{
  "n_kv_head": 4,
  "head_dim": 64,
  "vocab_size": 8192,
  "activation": "tanh_gelu",
  "tie_embeddings": false,
  "lr": 0.00181,
  "warmup_steps": 369,
  "schedule": "wsd",
  "batch_tokens": 32768,
  "steps": 9025
}
Each number is 500 + 40 x the weight over its row's rms, rounded and kept within 0 to 999. Layers, rows and columns count from 0. Numbers have three digits each. The size before them is the row's rms in percent of the matrix's.

# down: layer 7 MLP down (transposed), 896x224, rms 0.0887, rows 405-457, columns 112-167
# up: layer 7 MLP up, 896x224, rms 0.0813, rows 406-457, columns 112-167
down405 092:479510564484547527513490501519478534568523487593439502495519543481455499580503384525413484494479486460499532480540529497485524483495444477504471495510541564557457527525
up406 099:552537512418483487509465493537491467502492491409516496473548520523487410494596562474410573489532422460519500549430491479483507560521474501510437560441507469533601513516
down406 095:495525548485511459470502507548526486505551578499466555431563479505489471485474535518466586507489495432465523544548518522475563427479463503467505565456510500506471452467
up407 104:542463535531452493503471498538457564493478475536517520442544478601494536534530471499523509539513510524470427556505535479507506463473492506453503459480480525551527497453
down407 105:474502498542454477472505471556474516548497546522500490590518532442500445513441516496517551463529427525560511463516490500495456509465494502514512441533515406571543513543
up408 095:540495476447450460521490528447448523472533448500479426398551521461534509524484452488470550511550539560501434490494454463529454507499610472461523563484540470542505475517
down408 085:568495496552456489450523473459561547516466553497532508518483502534489579518540521505568457522495506482475466545448597503507457459522430394508548448527480517464546490558
up409 103:470467484522504485523480554510490544475432427487513475499556523538526529492560521470458548518483526517456519533463539554441516613516512459517489486466473429461489519441
down409 098:526541458555570479497512499431447446548512515544472492495507476469532593525514463530494495522482419458453489497549430526462521550515530485477533510452530473494469531492
up410 107:488512475519437519481503481468475568497526521536512544536552511519495532503464458511430460535531454437495504477458500438541512455543464488477432526500588495516492497488
down410 110:468572519467498483553346572511462497488476577507519526464521455514461459462525486552568487532415484527578516531514530497474440524492511479498529563497485503474483429431
up411 104:610581478465500483527472468503528476491456494447508482492535470506556524505535460472536546531538471517490496543476523407545497587509505505481474475483467447459477455467
down411 109:467483392504420511370450508434452533533464473547455475520458519547508511428500523546474496594407590529495553523500548532517434519495528568494479475476519465519442495502
up412 090:476488501485549513497510434500448553541596458475516527494560460490497520543505537484537572551499485503477439510508439500458489504500479453528477436472522466515469541541
down412 091:520469526426495524488544508516460488423466542486525490479476513487506426497436496521416539506503460515503554476462588521494522570569481606501467554507411554462513467501
up413 098:490555481506490557530461564498542458457527480549437459565509475490514436460465479478536518534497473492474486528400493518557522553467504507448501527562529489462459447485
down413 093:520439520503521545538431486476497511461494530501504481517513518545500387500473515512400511477487510446488541528464431475478506472550510567503566430487545533550496474501
up414 100:516497503518473448495536498511453478463535507464499519533502478527565434516487466467582487515487511539495515556468487471406494469526574503496547434527465437518572464503
down414 096:459538477520467445446473517546511501496492521433487484505500490549379448442461490569434504480476418497501598518554506451486495508511494509519450555527541504500481606490
up415 095:493534518478457488476484495421492547492421526467554522477521393512566385513535455530554487536536468542551520501460483523457546475461475541507485466468434418484515517539
down415 094:445485467485509473503493467518564508478496545477524512507476514504387430475490595523544429539460536491433468525502468492492524490509543582512495492460514529462501512620
up416 103:581562564437522506523519486477489441428516439495520436468526492483567476540565558521501534483483469522495425527453509449520533484552517470470533459457529556524499504512
down416 098:433495484452432486546560438568451530513506565489496533569498485450505468530531447484497469520429417501504492417500454550538491492441485456494456488463521521431488461443
up417 094:474491399460549542478514513482437548520546565475479509465523481479524476524483526433555491517546469504453466426489504525533499518557481534490535451526493500549497413520
down417 096:529503481481543532491507416539531455499492435549423488535475485548445412484510469537519446591491515503517454519497448535493504418480525589587532540475531495481540493493
up418 111:558507474464506449533496574452525501494490436488483446516585446490578520490523477466533541459509447531415444534467509559534479597491488481502520486474473442483505443548
down418 123:547542511503569483464524459486503518539491508524541458549469544513568403515507513544568514443493486514525479496475515447517469537536555565525563530503487489520563527462
up419 108:531542508516416554596509467510540437379532520532577485562517470546530479457467494540468508484510502440399458527448510519503584528469488499498498505458571528546489444438
down419 113:457532608507468511562442618486531458549498491549504483535562514499492446532539468546560481403559527547470550549530533504483459452478524567498484522589478511530553457460
up420 096:492562499495477503495526558445459508510472540407506496565533426482539616462535494479470456509584509466512475466497483437476541558527498367530506491508538499542507512541
down420 097:446513500554499538523471513515487510508499532487514478511533514487492857524486486526471511484510477469540547491551553477524511460462493348489525545532491501516510494480
up421 098:434551459520456507580426474464418484443499460545577512444513483506582526487459498461518495549582527486491487521518499547496522467507533505524479547512484454489497518493
down421 097:520507463501440493485609548509509536525543484538439497474487496505414513542493487494492526441518514474501471555567494474603542460553517530398518530592494541461448464483
up422 113:488567551478442488481586506501475481503475534490488516546564534576487500509513544486518553465562474466429513501513497476426534517437526490465500500501505538536461495495
down422 111:491517465475506486491498466477560502454534467510496423463524490537545454538408494489499440479530441419498579480482555448486531455479509579523518494443509520503507477525
up423 087:506499511488588541544571479423541419440486462592521515456519498551561457433459515531567498482481524497424523515444538518603564477558556494536492424550568445478514530489
down423 085:516468554559514460470433474508492504524473477454489503505400469526446507570491497431474510487433557513471597434516425562497557578440541463429481556448509494510490508416
up424 097:530552553434541498535610516484531499448430406515580541572517444500582511526440553493458578487503442506521511490496490525556498559517562465509497448483452524492462524549
down424 101:501448436562507450454433490484457463466524535479488468421556535590480497518508510469485482458489539419472485557447436505479473546481468465516481412491453557447434440513
up425 086:495527430506504548520513588483543411446444484480495465440535407543466528499542517493434552509589599498430511486500508541518501548462496499527417509501561540450488507409
down425 087:430550530531479431510516424525523497545536519476575499514505482484529471526521518486511483549516416554582450523456448581482572538524540555436582500481392433426501486485
up426 099:502531484505443417475529474533506507488531471483471500479524505550550469504525529460489486469557516571465472507521439531484497491563515473488545459439552483575493543494
down426 098:458468506492477488493486522502507588557526438492518515501539521510423520410545509470535469480519531479507493448440543450528400468518450411493524569569437526497572521479
up427 095:514538512508529488554495493507438541443521483488525429500553497420496508411570515400470446503544507512451478534475510496542521541557461493423447504543419445558472495473
down427 102:500540530470580506533560485431569550492481507496478594491424536521449415467441464505432536507428472524543521466541494503505510505510458497507589477491518534494521534523
up428 098:467533517435521453448524496499531479508496490423534477512493478529547564576536520510464587532502514525554509497530430506494535558484516447494531482446516428525542507564
down428 092:451493510517450487499496484477501505513497527535483541576516490474496576535540459477494422420497491523489484504519590492508478471508524502509503521457480502484471478520
up429 089:600490470432508545543505499540426468524442477453582501484522441496571515475460568488483487537562518372453498480513505460539563569493505478516450434516539512516566502455
down429 083:470515510486522501502517530504488526441514518504503566565504543507439434495471428557471457526475550589430486576466525512516431483458505471504608494488544464477497477545
up430 104:542489528541551459507492453449518640472587511429524461482532470464591502522580427494551424451467509453504476505420548488464520527532480470476468500498517477444582553443
down430 115:531528512504517512479410454511532484456466516500529527545472470535518559547513510447526479539565516528548444470481529481473546579520496439478495492458463497493457454498
up431 105:558478452492461543466545554450453539547601481509535488557551447508602527506479524445539531513479507511477465480460526517512529506478509487488554498449423501499456498518
down431 108:481498500537494440441486491480521486466438498510531497490550538506568566460537494521507487526464509527485546552551532500539455466473577435518453529501457542440471525473
up432 097:558523413480487543456453510486373490470556467532523505471512448530489535510530468439495461528507498487416541525474471480510540514502506482472441500473494458585496524443
down432 098:484506454525478489517502519514503529464500500427448562489478524491507432450500530567497550550461475561540565560492516505482551526450577473525484504564420465474538452432
up433 098:531537535432507451516538509498485473496518501530498495456498456456534534463482513451431512526484486516485391446438496492527537440522563468412441542462515537483487536525
down433 104:539460482510496493513551582522505531524550526546488571563523502498461428495464479483529491477506456521559486510462488499437467592536476531551490508580456490446397460538
up434 091:527515416487488492501520505475497533501519522506493525487580563542517468574556565503506466464587498521514537445461503522449435472452469479469479536512559457581493535511
down434 091:442547547434479453545530432486518518460435503455489480482432527511424388483507512540466452566545506582449497492485494492489570572522505596541524554477461522458537484519
up435 102:586551496384520488485531523522490502393522484498554489452477470434615471498460511506503516510487524522469402572507531506510541498473498486421553523503544539442517539482
down435 102:453447507533464521533531462540545475541471519526426532491536520479481480460490603499539456507545468472479522507465477529505506487467479386566528580440427502546467526493
up436 099:539537495458441510496451450480517441475438485485504475551552536529497498548534495521445442527512453506480504453438513458503538576447481515426434514403500445457552488498
down436 106:499389542513495501543455490487476494526452503548534511459458561441447443584443548480555540531394537484498503454543513526489514481532476576417513503524459564490506490472
up437 098:520509438457551524544549561552496481533596528524464538501486484533539497468472548470484574560467486532526477489522494479500472514461474487456538496515522495513486473488
down437 094:528478491506468510423459502497550515473489559449502551520525503466484560510462453516530546478517483495472561514471513530457482533621497463514514440427536456518531543510
up438 094:552556485495569476548506524485463544517529490425557513566511441486589493457490465513468551502539437461507448575433530451521485574493517511460478442495547495501549426479
down438 101:529530488476474467532489477504546509475472548462532465527505548544476458601512522497499417587541541464500470499483527522473492488470496540547491525544487527483522518529
up439 095:505514487476444467498560456509454501511485516495519438556482451515516477454531492511464535441467536458475506467465510474554544586477462495476549533487527500452492503512
down439 091:487494485514554533519511519458528523445507431553467502531520497505464486538480495474435495393463580454556534531535421527511467401531534535474463516534462551424523483519
up440 107:505574520439482527494433504469430501495485508542507406579535481452515536469522516474500466511524496518517462515437381431489553466496566472459485526508517487510469454515
down440 119:478573492451494476512524537495553516464502526469457584487510469460457575500469576512418513583516490514552530501544586492532479459521496492519538488550450545448561524565
up441 099:545462448523440496538465462505434501509594502494579522520480411523496525539456513457526579422508507389521530517486534470463478508527555460401450468483514461515519463475
down441 097:484494499511560441467529546500551493477463458546482495486538535490562546470484500561504470602513476556491472476531464509533496444447495501582527530571519480482470479467
up442 096:518535546432515563528469507474548534484526517458545532595535468462523539525489467555473447547496398520515487518516479446525532534467519486523490450447503554451537513573
down442 092:512404448486498484511520471541461532483463474516567469508491533554443445479535574462511522408495535554482501512464498491528558563525509481472524507481485459506468503581
up443 105:509536429442463498517483504479437506488528456497610452518530470488565493514467480446483556474458549474540497538513503432522538503518515503540515452522460451485510447474
down443 100:518429470457474493488567509498511520520488520477450516513434499533486520498474504543521482532533525511538458508530494463532588505481525532485574526513536500491481507417
up444 106:529551448464452506487535556503459469464536526493535444530579455418496448496541526527445504516468517469494449572496447444577472526469467517421460496508478443493488530488
down444 100:481413523477435503444579457501519514488563512457486527460539490470406500421452497500441461488479588429503465493534478478513600504538467553505523507520524554510500476445
up445 088:552504457489475483459450530501576452499484433437496457513499494428514455417579495515447465492516510514449429577457398477469576457506489510483463502474484530486512526536
down445 087:532471567485514495528549450524553492501508517566555544459536544522409421511435505498553556485460497491522466510551512465553522498493534542582530584462495466467451467488
up446 100:431481469506467551478516480455537546479495467516531545488501444545525496456522516479530466482545469442439484528518451431458466480479551504507486404428531460547408446439
down446 096:487477483453500523445534467585470471492434548489528466462529546483529418447449379518492509481479477485523477492588464511457525478539496486549504524468506478525446455519
up447 104:512487538549496546488521426411542512539521521446621486499535438530564490568557411450479436556496482479432504521490518518520521546521527473513458463472494502482548469508
down447 100:528467485460484419547466495463506473545535573560559432535511453497550497532507544483518524482480424547502470543475499484571506453517481468491498483507496527448482561490
up448 093:557457502470483492545505584419502492451412519523491522527536431511498497504512491448529443622501460472450455442572575511567570485493519460499402462524510490452518454453
down448 087:435534525478457435416474414546492519554431506481509505501474514525460543523542626493466489491502514595507568485451492513441495495463486397463529471500525512490509536547
up449 090:594611480466492515451444530485477442484497539537562562477525461494581459458559483485454475499571439573477501537443481491413461525455419557514525521521490425456555531567
down449 096:498467523461574502459461531480424532549486498455520480537482592499501465488495494512406540549463577494568489514590476538485468431433472539436502516594479567512500477457
up450 103:538488493505513538505537443472553515462566449408527431472535498521484496574469546469536467446498508441475518542523515523507494542509463480454464455507517496545561457487
down450 099:475473505509465482495473488537550496461564463482424539563545527517507558472462467487478479592517419529568518519467496486522454558506432509514478489439557496470564464470
up451 098:569494524476457538533486508486483433500485527465535506473494463492544505432580535516484483509612560545466502524507509486492469507447506479464539492426560509528504575564
down451 091:523467483508513547532542454499476519504466494559497512521399512497466386511500449533489501504472503460540489495496531507493485537544536503529548464428479462527517415496
up452 099:491511556427560571552514469404547485501446492501510521480537549452509475482533522512528515543474477518529526468457455500502498570505455493506523527473541493469487465505
down452 093:545467433459494485399485456573442492467519514497532455471526477476448463550524493492538432490474426592613496471582543512487539507532472476504542467528509504513473480412
up453 104:548517492527539479469555533583490582501521522552516495574480509485534504508493497484483580511519444528426537460387448395476459537394482472441559458454510494441538520514
down453 102:478491517570448482461555538483441505608534618523492496552472507461512534456489467489449444468528485538471472498549532531463446492451508488403503495509571566479517519488
up454 108:501535461460507410530558503473497492461478435396478539483566489513518517560495477478470515528565464532478453474517478544531503553469503485484523490460609520463516533480
down454 098:519532512483497541582491530467550552472471496480474518505613514455496491406524439481446501462458593458522518450508464482507431468517508441506529544501430478544502545524
up455 097:509481535494476525499479493464514485544476487516473522532526505516530466462455563488493463567499426522509530549507495548452552529498468484422513507519478483481505437503
down455 093:534485536524509498466497448490562473407493486476503454473489511486491416550550503527482461419489476561498501481524512544480477533498477592445533533541481442565425528513
up456 094:489548534420552554508489489548469566442521545508497567474594462498486541547475493515493515502547544530473442471440517508532545481522404487515413541461503553532450414486
down456 091:535546553538403510506454413433556475484481508525527498483480541588461539495551496452506558418453504545507499479548455471518502532438541533470511499561425466504555537536
up457 097:540530578535496479505508576513509539509527540474537577574576489497547533477465506476470453438520438398502456503433473393607469504529521479507512526459498465583473541482
down457 096:470489520481468492486500497532531551493504490486461498552432487550491626493553480562552480519523541513497563432427561496421482500465455528535530513483445508516433494507